Weights of a small transformer language model: 3 heads of 32.
Each number is 128 + 32 x the weight over its row's rms, rounded and kept within 0 to 255. Layers, rows and columns count from 0. Numbers have three digits each. The size before them is the row's rms in percent of the matrix's.

# down: layer 15 MLP down (transposed), 384x64, rms 0.207, rows 195-294, columns 0-63
# up: layer 15 MLP up, 384x64, rms 0.201, rows 196-295, columns 0-63
down195 109:110118095163116129186150132106095110164080101147094092178159167091134102154147128179131123140142150107089122030152133127154139127075156175109117092111172210137131095097093161109114188141131133
up196 082:115139132166082075113086117121109094133168114103164088112159115111147114190181144127121152084145145111085106152104184123172126065153089197151098110108162135178129085121101152138098125079059151
down196 079:161138148123137145154178182112137156113119073153132112095120129124137142166086175107093121142048203146172121169171123137122121139143151106128159044141098159077143159090179112092103088151113091
up197 100:191152172176113146082167140114086124064090154123108179134127159147077185181132115176133193143122122126114165140161109121163136157123169116148110087128057121134113099092172119088160129135115081
down197 112:176083112124153059129104090088088169059112134140105103173148122180115173164135149160198153176153145156145120104111134067098137138122110112159162132128157096100154144095147152067170087115148146
up198 101:100147180123129219143145169196104125105101150104114169112099104156144182119112085159108092137160147101130183146099176170154070100102159138128076159143120135175141166097167141137083121162123104
down198 094:121084156199119147024154105133141111105113061129121162123112098166123134151150121176159180105167094142181145094120118085195175094081103134092116098140159139116110127084160128125161135143127136
up199 087:102091090040143136129158168095123127124075151113226089050159101143157135101079160142169109128130145157147117115148083109149137135125169122124167132093141134129129151122141114128067117144201140
down199 093:162066141111096127148155182133097149103154130106139113148065101159146030107079182128148133121140155069148163119168097149119121122138167131172177134149124155110202115123070106128115152149129085
up200 079:138222106100073140161181102221103148115143120116207187122143125192167136171136151101108136126146129081097182160120124142149156081128124107117136153128111110125134111133112156090114138147101155
down200 073:155120178098104157087156157129084176112084163117096118131099169124122074097107105140143106175077192126163123127116116170099071114124123094120097101103156209107171122099115104179092119104096079
up201 094:130089145147145067089062135125084099107157077065176158116114163120108147171157104110129164130123134150098111076121141135117076114191131153156097158175174132126150145086063113148141100114180171
down201 079:126194183091084211105163154106129152092123148157118097105113154136105107141167142162092108143136131118113132147178133159202133188084158130129105132121130186203125089124091112125086121113173141
up202 099:134164165135111164139134107138110126134133146117181072068203126149147158179059143211087159069089096122112188153134131136134121141115158133129156115081156116121115108067110132110140134181126169
down202 098:112129088144108125126146129171172155165089160141110131118079153177200163163127139128101144144079135168142117086159125175120141091175116098110081134119071092106122164182163072155123111103181064
up203 060:090150148115093128164152098120120115121167101135118165140164105074101182108172122145091202137099125173201134067121143182128172119117196152122102072168116114166161148130081137108094150123107154
down203 068:155136091166135197099083138145209096103141117115124128111027144110114104131129110121161098140071161061161109135118123088111117131125107091130109151122155146106100128107159111165130084153061072
up204 091:127146204113069117106098116194157148138151146140053094110122151103108101157114101131132124093160133101114146121174105156147076115168182138175175108120130134158123124195102088166108087165074096
down204 089:120176170131171114171116132166116113095129138070158078101155114120131113161146183169114166143169150176111105129174131121155157149099130096108103106154076191191160126091157094117140155209090122
up205 072:100128119093143142117174155099159106090206160063109132150186136117082147089144092144062153109147123182140139085171141127177179109108174101114123156093113064144156163117136171172151131113131129
down205 084:075115090179142142111090118163130139169113118142124129121132147120130103130132195159206182137149091149174131128112105128134190092023111136164097137166102189128155101115137133087184125150131126
up206 099:166149158055095130083130204139110139147146173156132080094127148109127045096087124113127083099126155108074156120083092143127124104123098139134186142136185130119111138095064149093088143141127163
down206 097:137088120128118116140153117142161094117143137111105117173163185100168170135175132097183101169133075157120117154108123059147123126121154019123111102128130099096137218136127118096138080133169106
up207 112:161144155127149112085165151083086100123144118124179143183113087109083082139081116167103097153134125231119093171129124092154132155140102166147133134192139168198112118097131098076128134137104144
down207 109:149079116118163109046076080115108113084133158163155209148147122120146117112126160149151106089087123092154127150130170079157115171109149155089126154114100102157156100086211129132138151177107142
up208 085:147123143127122154151149205080115139110119174131184073121147077159092074129124082142141090111124163096107116086170113084150152122128170143042159134069129160124100170139072123143142089126164138
down208 084:088128095142081177147070058153141118081175113057097112165153142119130138168103139141147116109138094138160070105118143106125170128136104134164186121161139116088154117141175130163199112147082177
up209 094:153101133129155181111111093162056154122098139119124154101096112097084126124112193147151136093120137162040142123106101109161108116115144167135075132115198105161136165060162107086151113190152117
down209 111:128115082114140108138073169154140122183138111115132077162138124214203156138148083114093128138098126062135108145071105121116105072173133145161088152119079171125131116144136169154124104091164172
up210 095:119167124120067129106174088149152134075180196180085178173099112162108113130096133151091092139149100185094129164134090149133135118181114131099129170166159133104137119085180115129079126085102154
down210 104:126120117135132201119120177182087094157157134159114125177126168142165102098088160138056111167124129117048111147078094161135156111134105163121147111184069162143153126168130144190153107117107147
up211 084:077138190113133127161085133145109180130166095101208172127192098147093109140105143140166155163140156102133091151145121113165127165103124160113147118099163070190089142099161061106144118098098112
down211 095:181136131114121149100118089110127108130086106102113099136139132131129091097097147061181121136175158157151096132125111122084125084112144051135087147137152196048158055149097095137110089113105085
up212 093:149092193112129127153087120170132141101155147154172111078110188077111075127138084139061103141150140165158119118141072168164107087103140086138114089097170129143157183147180108132112170096100158
down212 101:162133114102171154125127128110143164138132101156094092063138174125117097125148092129099214122194146073167131144158040125121117131150080130107149084171106112083149163107147139150134115094123196
up213 108:124099108123137171172160084125103107133121084125138127104135075150110153109097176177131147095070151153105141084118165080216132143179144131174136124144095152128136157111154064135136116090110038
down213 110:108159205125102133162126098141044131178126151143099120154107144093216111148116102142137160098059119093104177110149113170117143120089110165110097133105148139151153064132152166128121156122075162
up214 098:133207127074143064109182137145087125131111144127129112103100145132116147134137130151097179102171147134144075161157107156155120105065160125176153121078168110178071084113138118099147165096061146
down214 109:132114157103166090070117153129135117141110135094160105157109181124128132097152140110178200136191156185122213138101186110134144122087080122157160157113156097082149068150109128120112153160112087
up215 086:073127114146160108084113128134136150121141122173126145085101112129186111145125088133112158122181170086070182135192138084187050167084149096127181175092099145135103123137126124125109106132130072
down215 091:096158119162136160095107151111160085181101117115101069161156102094100151126111155142110083101117131181165093089110041102107170092090082157121097072095122153115165133122161127074164124114082121
up216 097:102162127187147131072184127116085096162133169120132125144076066125145125109132148145092103157213132134125148169142114166096173176157132127118084135172152091140145161126155039099094128142149107
down216 103:128132161090145080175177107110186150170053104100106130147178141156115135108138147111132155118177099160141139114205113076142154137157098153129168114136163140158143158084154217121107166140092131
up217 096:107151136166121113162171128086069182160133188160218124083144092135105120102084111150147104114080103069160109132139148166131137155124139129183100159133113130100155139155094121123079135114119213
down217 108:117120125115181132086087164206153123166147106076093100188121097111150161106073106091190153118124126116130161113136173137123185116165100078139155102170122160203109115135169147106088111123133156
up218 089:098053141116167160179153141093079164137140141160162095179037112128159152096138159134165137102134123063143110111136186142103160108146151135143090145071122102163101130109152137143097148159107067
down218 084:138154120084117109123180088187105172147132132141072134170110081125159141188151124138156132096150161077128077157126100114154142181153071171182169161093155113121112175142099067148087121094123145
up219 102:156166135151174157123151145163056112122186138147148138128126081178052112156082082114067124101164153126054105080130135176112135091111109169158097119152067111126155164111118125120129110111158114
down219 104:145075112153045103168112076095136088124093152116078118166133101194153164142101095149129205131186152153162126130120124111136136155154085104155120079105149111164127136088097164146088112163099091
up220 111:089145136166084115126108126166087187134134136129120105088194177140136175154159168101110171058133110152084186114126122132165119129169170128134160131135157149067116137176177099141154187102132082
down220 103:138126139100077094122153118047162074143081112107118140099132094136101088137132121200108062100131160123165078091146136129134074124155141113143089079123126140135100062171089160106117112173119183
up221 100:122131155136085157144130146137137132105164078132140129127083083164108155112145117171150135141144109147119090125116122125060107180166103166205057152104129114161077176114118142089168119193045132
down221 087:054149129142097154100150118132188137156174102110094089069100124157087128170122070132086139080153113161174117068175134178125128158116150091171106142110149087141149124135169155090131091114185126
up222 104:116124126103082143093131091104094081171175152155134120133090097176127178120164127123128118083094190075111167174133127101149168092129164154107118099132192090183110160065132135075098160140149159
down222 097:142107171140089116098141124150130117111046162136123107113078116154180104131100195133097140026158151091157096119108053149118139141121096154074128133136148115197138137098141087112105137148095146
up223 090:143106162134092153112183110080094118096094116156209122110119160165101131086133169111116154197081069089136123145108145121088173152123146116095165092167097090104194115131125152142081162160140108
down223 079:086102153134175090143142141181076084091175139089108154164187103150173166091105151149148131155105065145162151135157135123159147119165135189170091186111147092148139144162093117084124148156108173
up224 100:098167144120085102101169165113124152125108100171118137164185154072147172127143158146040119122182124135071119132130083160102113139118158109089181086101128114117191129122087158130082155073128099
down224 106:090112119135121052074147092178112170103114066133133120119134115163130168127122123071125105079108134135116148158143104125107169112144155137141157102069090093077129061101224085155133153137115134
up225 094:152102158122167194119179128132110145138085188146160114146145108129153149167051120203140125180122105158138131142165156211101113095101115154128133109113173067129109133105165153176083129129160120
down225 091:110118148140151176134137095119116154136093178067120109107081157170113097160062182141167089115162137160108102119160125118131150051128067200139081116108151146122141139144179109110158119105107192
up226 107:155198143166126105073127124105136171148132150114174171075051159136154145124118086091141089129155091168118147144180130151188087100125156190164173109098123139129103148163072089134147155123111139
down226 108:170129103085206119166088098115173121071133155122151165091173175128171130061111087135109125107134088155179111120112167083141136097117109072134098133169130081159159149136128133095121102140155064
up227 094:153104165182179165143166108154122158118168118157120148116126132153096191183145109166110099173079127143144161161134193172163077165150101126085115161196122132112168155131073143155089099120125154
down227 092:180121063137132160135113151141077148115120134142098130199121156108143133184166199147165147140137098160085139145096066105048116086109089115147168142152077138144115110110119175159140144163165158
up228 101:062083164144088131195151160057136143116222105143125167133145118076151157169112109141101123097113166161150155144125050142181085085096110144153145123148138125136147140141089138130094132110109140
down228 120:142094117067078136122190166116098121132068134071168157061076090135115147115090123097108093164126113162149092137158169130130159159156121160128125084160176106161135173108128146063102166156143156
up229 112:148144150074120126077139125140129118159147123138132149110117133054083077162208126101123160130118076094089115143183100162114112140106140202120044166121078102121144149145118106083179120109116154
down229 109:174138098171146177130104131142129074095118156115112149082092118189126069101076148149152166077084160125140102091119132151095120139117175138098135186129058109132131103140111122101068101111076186
up230 071:152114120118119124063137114069148157111155093113111168141144114118131104079119153113141156170117150141106064116128104064180126118124139130178164166131168137104077096146183159173055129066183154
down230 069:106125110094101113119137094173143144126084158182114097151095149151164077164159117118147123101090178123173109130195122162133101191077155134187113070146135152157183105148178163106102096109141079
up231 102:108110173161114076120125167160131180131144126201116189081208121126170119144116166123125150132110127123122151076137137126127079183159196159142111123140065111144147131089179155163076159124126140
down231 097:122137097171160159109138127192068130098061115150147087062092115114088105091130184143169135127134154135124064150170143127126108166100127142143129120092169097134173148101111148200159162086146177
up232 088:099111067072112091138199161130139140123070118143124200181140132144102152030096084127129131151103143103137112090141071129137130110141172119117158186107158140136111144135123140083159149127070121
down232 082:093155138061088138111187143098100144094105124155088061101086169132074079140134092135090087114109139128142108105134093102132106167080127113108107090081100136143149141086148125067076113070116088
up233 090:125096111142099194151192182123133137128122131146143076064143085130102102137153183170112142139177076115149148063119133141156125139130162172151078165114086124144114101107192069098117142103102165
down233 091:106097147136112141136121160165143102119077142087133122150106102111147142157185102054108120126205101159089132112162129112150170099142107055173133098151195116135139086134133142106215098119179110
up234 102:104128121103152120167152122135073201032139155145101078089136167115131140135163089203087107140159167166106136114095112145117134095150135165149175099144150146154124141135188134145174101134083087
down234 097:128097153136148160106142152070141117113144092122135140128118083151129123144050181108159059138106138159151183124178084117122181112058104155136129159121145090132139091080091164108168137189089083
up235 092:112136181121086153167121098142105163088121133116139117062130108083120113131048068190109199134168136107196160149098090105114109140178164078117135083131139139135153139133129153110118174176138144
down235 112:132138139140094109151099115120147050106068170109150041146145133142161156133070109124155093078100174137152065089127151148107172165099148117119142175129134153113139107135059129147173085117083134
up236 108:103150140136162169096183130138063168098122123164120090077087094081148132125123182129120201077127151097143133184155103150125113133109214135105097170162146136125144173120118109095106146115123063
down236 115:137143134118082116093109106032107072067084123068124174136133135082077205114137111152139132141130131140133143152108099114103078139112107111152141142135123125087129173091132121129047131127169073
up237 095:149191135145130120142119158107090172086082143209093195120079110122101199104150128130138142099152111164133081082108129203121093117151067130190114108138130137132123136144141166109119108164144166
down237 105:140083114151101109132128169093129104125094114100129132116079132155131063104138161123205138149066173113130156101126107063104135122123156175072146157073097137081149152165066141109193177123133137
up238 100:170093125133130153169110122127098158158145162136175111032123162100154101133039095111141167076105171146165167118151127116167124165109160117085171153091193103169116125158135140144082136140120115
down238 104:185124097161108119147113105129179170063148114063114077074136132099064146123152120196191139174150125121156162118132111134182145054131096101168131158138143171115117101138143145090157153122134115
up239 124:089136157131141131088148076115148076150170123091138068083114141051094146131146074190092146161180144152154164174103133133137146103156092125170121139140176100141087120176060099147125143123115101
down239 117:126090180139176145075105145156145108155117091158099132066099088102137131121137148150135158135108066099178112084143096129182167192126101147153079147057118143083131083148137128144126180154116075
up240 122:140104113145106209153151114183096205115101097129152131141112119180170186161144102152093160101120146144144159113123117096182108081141109106118125159124153103109055141095135056132113085156170102
down240 125:132125053083140103080079128143179127089062127120126150153155107083139128162082156073108140126118123133140171065067167128116150169109152148134123093108189095109135116091167093134158104077120093
up241 107:131188160133080106134135064168093088128104173125085147121104165077169139129132139161143107151139064128095106156100135170112089153112143163153195165071121134097138120106106061142154117106192099
down241 099:117072106119163154146164148111089112112079152105121168059121124154095102130128099160090139142171155095174125164094118104192154104135146125089109061150116153134079106101082155056076086107114150
up242 089:138186151129089141152173069090067138161159118092138161095109134125145189100119140136085168110160166159113140131115116107146162065152151191109113132158123060146142140111127138185211157116119131
down242 100:158151105103131119095106124091086086090123157172151142141101132170156111103117067120161143069155159081067149118106128095068128142062099146079075102090102113127111182092115178148132076142145141
up243 104:096221163076130143127151158171124163148111148144141138167143132143106193158146122128097092116152114114118137125162142131135161137124147143124181086127095127107081152089169090074117201051183123
down243 102:144101122110087168128080127060102082171079132114149134089193158082121116097126106144092098176125109127121148156214156079097058136098162100138121178172142161125144114125102162145114103149146122
up244 111:103147173126122186103116109137133124101144151131120163069158103112050165205145198120095051089142111125119109126180150144163062131146108159099133142142114169155140114077151106118142143121176143
down244 128:110151108080117137185173112181125115147152114117144118124088130129110195104135098154093126143141164157138073072108160156171116163140132126105199117129152098136137123101201152113114124203205089
up245 114:145112181088084170200128155143157161093144127184097169121079096073132081130162125152085140119068106090153132120133127106160177128099055116162162169097184116106115142123126120110086153130109107
down245 126:196133128126108117178094164134167138134162112146088132165062115117115084182060091110148095176062108163138131161107178102141134079171171149125159116127144165163117124099152129100171095115110084
up246 088:119128140160059163129108085110103174169100172133136152122171122146209170122115162181096141060080113125081154136128166102137065151121087134137140169112086171145093109126114123084089130163155127
down246 102:140171126127119119167110087148165073137094101129113228130080151118164114115156133097137111119105175130191153118207107101112147080110143128133166139084138142154199096173124151145104142127093078
up247 080:113152191147166112144154154119099159182148176093131071085198108125142130106129154156115142108164140196109126078165149166121098096168101131118152087169122167135056171136149125160144097158159164
down247 086:133100084143112075166073058165175112159130107117189142119082183153115093129109156087131098195131148113117132139113117072124155137119103117121127100080138142083111117119135195104119048115100158
up248 100:130148170114093160090184148164110119138116065185099167079091094122088145176146076195133119091141137115123133132062122092170118090099134162164178102098104123156097148137154105109149135119070096
down248 095:077086131135071131103192205138120127119144101102176109120107082155090108117070188193136194166131158096094100138198128123138133102129158152134145111164143122134110131129168100137174098154126143
up249 093:106160172155145156093121124141099164111129178125081165105079173138110193120101104083127087170121167141104085103107104108109083166106205191111182122106118095166120186126117150104114114149144089
down249 104:185132105130122096174138097111164104096164097150167097102097143118119109114170107082153108108155128094147152075118156154058112150103136071146183128109151109184104181086088070166153083164159126
up250 122:122112178171061181103181172163109126147105111121163113121143060099130116164134110103136186104214130183175136113112046149102102153141118098088152131100108140163126114109128117102136135121161158
down250 122:135100121116132144084188097116104107039091164144159126205086078142074124124086115123161144119153133134125192111154065153150112114117122134130173095116114127115144138068110073077165158121137151
up251 095:111149124122112171079127166156109136093119115156176205106106137146103133145181137154100082142175196075133107116168089167122098192141161105135134121140085133103033131102134145127157145115176135
down251 094:141192094140153087172104132072125110068065125155096162157051122129187127141145170171138144150129191134107081129143139097123129158100125144111209158169118102136130117128066125136147113111101144
up252 111:094130162135139074103106172086114170134149111103096056139112090131085164152133111055119162116139110190119161157186067149199162103169109151161140112103124120110150136105170132175137154121126089
down252 124:053062197157101160164149146148169129171183126127088144082125132131115083185139087140085096122149131108144098131048134092117173094105164097148116139083110132141163136183107099128124121135133115
up253 110:101175171141099114078105149114117090092158157107091144125091127023111168161095113155126134107187132147111161131142123150100062096137070147187184117103101172133133161116145095129123105097090127
down253 108:133139096121097107148161114164073144125158101085085119158109152163159135144153147050160147121127175104126132121044100151187121159092147078182150121097157148059134140130078098151140145110181151
up254 077:164163093111069133104130129117143175117153131082113114086098105058143120145145132116111198134148152060117080151136142095110083100167070111201127146147137100165085097177089128076129101121123156
down254 075:128141087099155138143105151182065117130077117155129088147162082119095119120091155078160143134172141142133119163073090104149122132130173114091162118127081117115229157097147195168143105093152114
up255 110:128115164106075160121138126106135062149091062201113129181068109100148109160130162151104172120129154135119125064200125073138072135135102141155143113086113153100100138123165071133126120093103118
down255 109:121149139168112148123112161157161123175166083118069116147144130117116110048136150114073096150048114189139111144089126149094126105029114099096129127102082109109119106153145151166166143174124140
up256 082:054148152111167133126123124107130156124146175160123089147201088133067107144179125169151145117159084197138103152109151111142122164123120164145174204130110160124108082140109100070086146089141108
down256 087:141152145152086119186069159107134170191083207186106125150090110201151099119105139155160115171131100105086143086097160119095099128158152117151136130113140149124151085101177112130127094137115186
up257 104:102104172146163123110122142131097099096164154151173190081130088133123131050119094150183149120120149126114165103129102168073169169176152115080174093155139139138100166124138067178121124087174137
down257 110:144154123195142141069032150098080105060142129146090153114120180113102120135169135117118132118110115124161171132111057127090086117137180108118122162123078112121164079088095130145105121123135074
up258 120:097119129058157157159133093109098194157100148105136170125141087132039139127122154138109106101155146164137132168162144109125172120092091199092170167141163072121158162095123139103158149116167089
down258 112:123103165140107098119091154117145165178148134207123093111159102096160133099053138104119117160146118125141132144082132136060147144098078150143082194104166114104076168113181151094176157165126119
up259 098:136142099121121129159149163158153137130131119133143205127156126173138132135123122105161100130157117102143144206146119159166105042069110151174195150156097122131150074204154151106125152076168138
down259 079:110090145061117126067120117101099147126156156189134055116117148142143108128164101155109155073120104097097073174143112112163115161133158165103149082117178114088081130093138079125060143174116114
up260 120:157129131183146142109176176101158139124169159128167140146142074133145144090102137187132134171162104107128153187100076159139184077161099126121162105082115169193105190106151120104095156099164125
down260 109:126131175110110125157110146130049136095200128110112141108100127118160165195100193192085184080110167153147080112148127143105129121167123102121102162125194164133171152120144128154145154106085134
up261 089:125119083090182106106136157187136131109088110173103181149185125101116141084207147139106103075149219092066091120109143112156135105139114094144162122111104126157130145147152156148099160099136092
down261 072:075136120134110213130116126139113129090162108162127029133128081110110069139131113133087115116154108146146116084130105124087128151059138111129086120157065071094124082152150165080108138117169129
up262 116:080161148139151137118188092068109148123131108115147119101110077160085160170087135106106153153170172139097162160158094131164112136083140223115153153107100115190192131102111142127170112104108151
down262 131:116093041107072120153087107160102133128125149137128158136168113102122130198153165180166070117119157140082169144127093145106149154173126152115154132048131183109141132128095089127121104116143062
up263 085:119134169145101160204132135090144183109097062082118116153134160149157134068133100075089116153110112077127154133130091122176103133160132134077051074125155080151111112124176130140102094114147100
down263 088:123219064130107112123105107133168118130116117117134138088141077166142140094129166124092136122191077168149067141118137093092126084089159105122152187147134110131123116088149095097091176174103185
up264 091:155104110129163065132098126140093090162152176140149140130145202077169118146126105103123169117061126123092080132156099159183095141146137179096166165122133095126159110165213127127117134079152102
down264 082:101148097112175161080140108114123134139176114160121157117142127112107075146132151134166141053129125109178190136170106146124200147095116102116150176180082147179156108076137094058160123104125157
up265 109:045101155146117128055146178169143179158085083135168122041112070103118108147155146163075159163106129184115138134127133119126116142121123087171147090135141103075126164140119129089111114137154132
down265 102:140179070190148157138136134212095116126141102151096174104167102131125144131160114093175115123082032118112123170139086116097150116111152121120133182121096111111118126091144100113108103198092157
up266 086:145144152128133078134112106105104125120114166089151172139159109103144102153049147135153147136147027139075205119145113114108126159108102131189090138117098154161077128082111084168106138102165096
down266 083:069115110116068094110136153126150104121198116096062082113099075129139093103149151135074128071115135134146117101075081182155105083128099134117149131141128161129187130064154117124169116106073129
up267 102:097099114127146089113114144134116138109162177140157129135141070122106131152156138128135103152217079141138139105134137148112066094172137113149099136159117108127143214100093053169044101098157107
down267 112:084163127129142097102122087086194120140138157108170083169129147185127147112135137149152092124170138133126100081142146106166133116167175110142218150156158147161071163068143163080151078138125152
up268 126:129124121127076137079120099131136134104154140082149081074105111151077179096156131214125066132144192156135100149165161115110120110170137153205115161124128096178102142110172111120132121111079093
down268 125:139159074098131132141133089121118122159174086159147136133161111118095136173138096084086090134143106148194101164065140172168151110146162122148085085177132101122107065105136120161068088073145083
up269 098:151137096083130137097130135151102114129141118096171112148170164120126137099159072182130115109145131084128136088184138147173094121074137143164192092123143121118080115156090121049076143066077076
down269 082:130165181192092173101118161099149159146138107204137120097136106117167118151145144112135156086122124150190154070096086117125092158102152132137107084132090156204164107120157109159162166187128148
up270 100:158148149112054134101154122133145071149141169101184170107089136070142140121143124099124090088109089042128078157130119070148096120100163152175173109080090116122145137145124085106114100154172131
down270 094:064161085158164106112129111076091175180106133171077108183153128135177181105090124165093153085087130145096138125177138130113192062144105104113072107152124134153126113136122134077144127112100122
up271 098:177135117149092096145112099107123183167140150144138140153124085100154170113064106130108118135089137067114114176129151153140065130153118083116158076192131169107128215144140093089147155148172093
down271 087:147153156119123194109104186158134137150138083118133142131137133167090095095108179178138143125145125205131135158135073139138170166092139175169165156145140063116148052125121140166157179163097150
up272 096:154090125106110052130131096128118064138115151079151191104132157101142141130139120101148158127128142129149072104155157042100129113120141211139120178169138136114101124085115191143131131124188176
down272 067:092074185117104098087131172150034172120111118152089130123095141075095117143123112147091134138089117179168114091110134125114155162120124130108061127150134098153149150078178086136050144122144122
up273 102:072089131113138079151131137144135155105137092061182123135135041072084135172140171166132155158138118150114087124181080201159159164135122126132102141081130127071124129112120086095148130154152130
down273 099:192121127133160145083108154126137138175109096134124142168144138113104082079105153112150178112171124164137086119138156082094196059152123052162135200112159079130093137174119116165117107150140131
up274 107:041049118136092154079143165125104155106120172142069117113138148157143119167195093099088119103130108175132152173153142151144136166111129068119137155129140063123103115102138111084122174097138163
down274 101:112129142163097085139103111062077119117095151124122124121143152183177146116172197137107064151160175072137153173120072154147112145159120093092130190114118169160125063085113142102149114143115131
up275 093:183125156122113106164172106151117165132113072116144118102137139075110137078119171136115113075098100156086126136083160164185106103147125071150154172107089104122198144099163147118157129088210107
down275 086:119099120181119160132156134081160173086125084111100115134126137138157120161144162177114118101139143182189133157077167161145121141152130104122109191124107169123188195105102118135065113214127107
up276 111:119138160109159108131161074116130147096167103162063147107090164094079102148097212197159119147135097163095089163151110163147146122193119117108123078136177094144164169129120106110106105133090158
down276 110:240090103142058139138127136099088152122130140101089163132114140122083135123124105115134129171120171156141118110140155090137097159105149070124086108166188120061141162142149148109069150122111070
up277 108:132112144102124129138130131124144147110123078193071170118108161139161181167172165212146127101092123114124128162101088112180107120163123074136118101074039117138134103083123097093120158151160098
down277 112:127183117111158092137130102160225059166137082137088126117144197157136151104152090063116168135160134151104134112150089103120171177128162120110127123172188140109124160155106105079139124162135137
up278 113:109133171109144132124175106056113165128175113154094189102059118073115078117106108124135140141186142079156117121144114160167084156101109098144085149142114093111046097114115114145080132140099170
down278 123:134119119051176160140127164077127147174202144132127147201142074126117119162136096097084169162121124178142146143078156112136115101117131114141041067131143098114114101138140143135097085158133098
up279 101:116151148063078127109166096128076107085141149172113089154124097062135149153145145171120150109128159176149109148168142159159198111144087156132082110116160130117135109049116171143179127108092174
down279 111:120119075175116161111082171111125149139136114161126102111080179089133122103114103141113091120049094097132188166158141109080130085131158102106116102104163128205084094159129127158088084108144071
up280 118:182090158170163133142121103119198153124155163098124173079100088086127145112100129167146097125139164128099157084074106113127083175160117113117104160136129089089133178112141057097095181156177121
down280 116:105147121172055130154089106122087104123081106123093120124151175148140120114135124173166104136155135079151091092172140104126173080085115101200134092120188176143093145130128093168120080189162130
up281 102:138108166097108204111146133132138100162164111128120074184132120107124107119150100127079144145125224154127111117104065136164173157129082133109149121058135091127121076148121127136076158169101073
down281 112:099163157097160105121128168149135144143128189108144141173158156093143165152132177114138153132125176143128119103166166095153150175122146153092143188148171071171101122217136107129214151094133139
up282 069:116088141116117144106100058075118123129137089078091180174159169080152089151108105116106150199158138190172079084191090115126112124150124141105138131100080114138132144075124103103115146121151173
down282 072:091144106126099161110129168074160154153169151117135096083076171129147078124110146131153098101098121089182134173152080163148102073088090152104106122155048131179185085141145132112142092112106140
up283 116:101109094138115140156150078080129088075168123153122165115135125121121193153232156147100147092124155128104158121127099079169149121142127135125090063135099134201046130125150133117155141141112148
down283 108:176065152165158099068122145078139145140129139131172097142113096111097098143042119157181089151150149130174073106108090115064099068095140092129169154117136131100134128116148173173134104138128136
up284 079:132169166073134144126158105161047207132156123163144165103102105108101092099167089138164132102157164133154119111177130111152099093145152185140065158110140184135129069143097088146147107148107108
down284 087:107100164196102110090123114165130177174153092154099083076106099167105162147117141086168090162122144114134110111142088050106083074127083107121147111117095118113174175115120164074117135122103086
up285 096:122130157084164190097116109130112128134158120047195089097112158110161193146074148154123161101116151137069108159114123091129189110141103140165112134151203134132111083074137142138128096103161117
down285 092:171146201103140121172175143183083137092075143169110123136120165109151124179143106093118115140088109120166109127138102167147099201102097140165111087119159131161179159124195131128126195100129156
up286 097:142101181140089102086164101106097208130106086150101131168116099098095091156074132161093144131110121138129181159061113159117136090105050112142157099116106150122121141201124134192114134124151151
down286 104:122123037142185117129110075127121108166119191048107152125131148158145128098137128143176074128116131125151158112154159138084145136098123105123137106169095022146110162102126098110124071136119144
up287 097:081116115150087090172160108095162145070104134140170076143176135188159072133082139131079138127141110109096127146149138155066128154209153136129154151101092159111117156132124101169110118093067091
down287 093:105125133131135146175143141129101098139098158105165111052125106131120110118086105147108170124147185145100070101117159109128131119020136073094133083140159048112083142142094169110131103164149148
up288 091:153099178135145152072145159159108088091166089188196138091156173173115118129134087136130192083095081121133130127095152131167114118130126105079107162136127124179091135117057124148119075128128175
down288 102:130204174129142157073104163139126082127145110183163134085064159078141096145133081162131127080101124106114122111139118116112055076084158090119154165139126107163103110127085164188100132113125104
up289 100:050105162122155146150108135107109163039091090165102119146110140154128151108098082180133146154115137120170088091162064163173095122143107135152119171137117131125090144143157171151056140155077121
down289 100:137087122147116098087133120062116107114071126119169039096129133155112098121102129148093076134120072089103055111093128144091097085141092088147073136123102146157142155115064176097142109127151141
up290 098:109131082091077118119192115145142128137103190132097104071135100179138132117109153094109124144130087117098176120181103122177061126136096138114172225176135104117141156102078116084114136123143150
down290 109:106084099157161171137111158137118175083073126091105130124123153152159144144147136151118108156104149126112150076084185132109152108206091116114205062091133151104112163104166149102133136088194156
up291 126:046141147147142128144128097077093142109121099134176106144163124125135188098063123102136157150119156176076191115104089171157096117171088121087172169157204110130168152156146118132131115119134107
down291 100:102088110117137112085115061138175104154076161113126135152142136097120124177152126095053199046166099113105086122143165102117119132094120163107075148148139090121164114169093107072123103141102128
up292 116:106113160158159150123113157145144129099130159142138098169093188076097178139114141150057176171095134106119182163124103205086097085147105089093154149118123097140074148109128098179125086096138156
down292 109:184142126129150107131147103157128127224172143167141118108092116152104106137089120084144071099122153192121074147070065120169080147136166163150127111100126117119160120123131083087155160138091180
up293 097:109127117136140145126175194076110185142125144104116109134167078124148133127151244188128201100110123146133109126121156138109085157193124154119165118147122135155147149161125142098104142127094193
down293 100:200175143155087103130106131116114183191160088132121117086145130162140134108164069121095114143080069157102153120131127148108173129150175117156048063103074121134110133131145184146119155126146144
up294 082:057130121167094148141156127220104109069171098126105117123137114085135155076120121132157106139096132157122139117133114162189065089100093125159136072108100114096131136116061183118076157122141129
down294 088:149127113114168164111066096062173102173094172144132150142114149109151113110130128060093182119141132092104099137099120077090160109114143126131118135170143151132104136173137102063175135193051114
up295 114:144130136086085111063138153208113165107075186140085164105146115122061135125117171135165131108165101156136120170148143193116117152087162109118124090097124141132141073135137042139145137108163126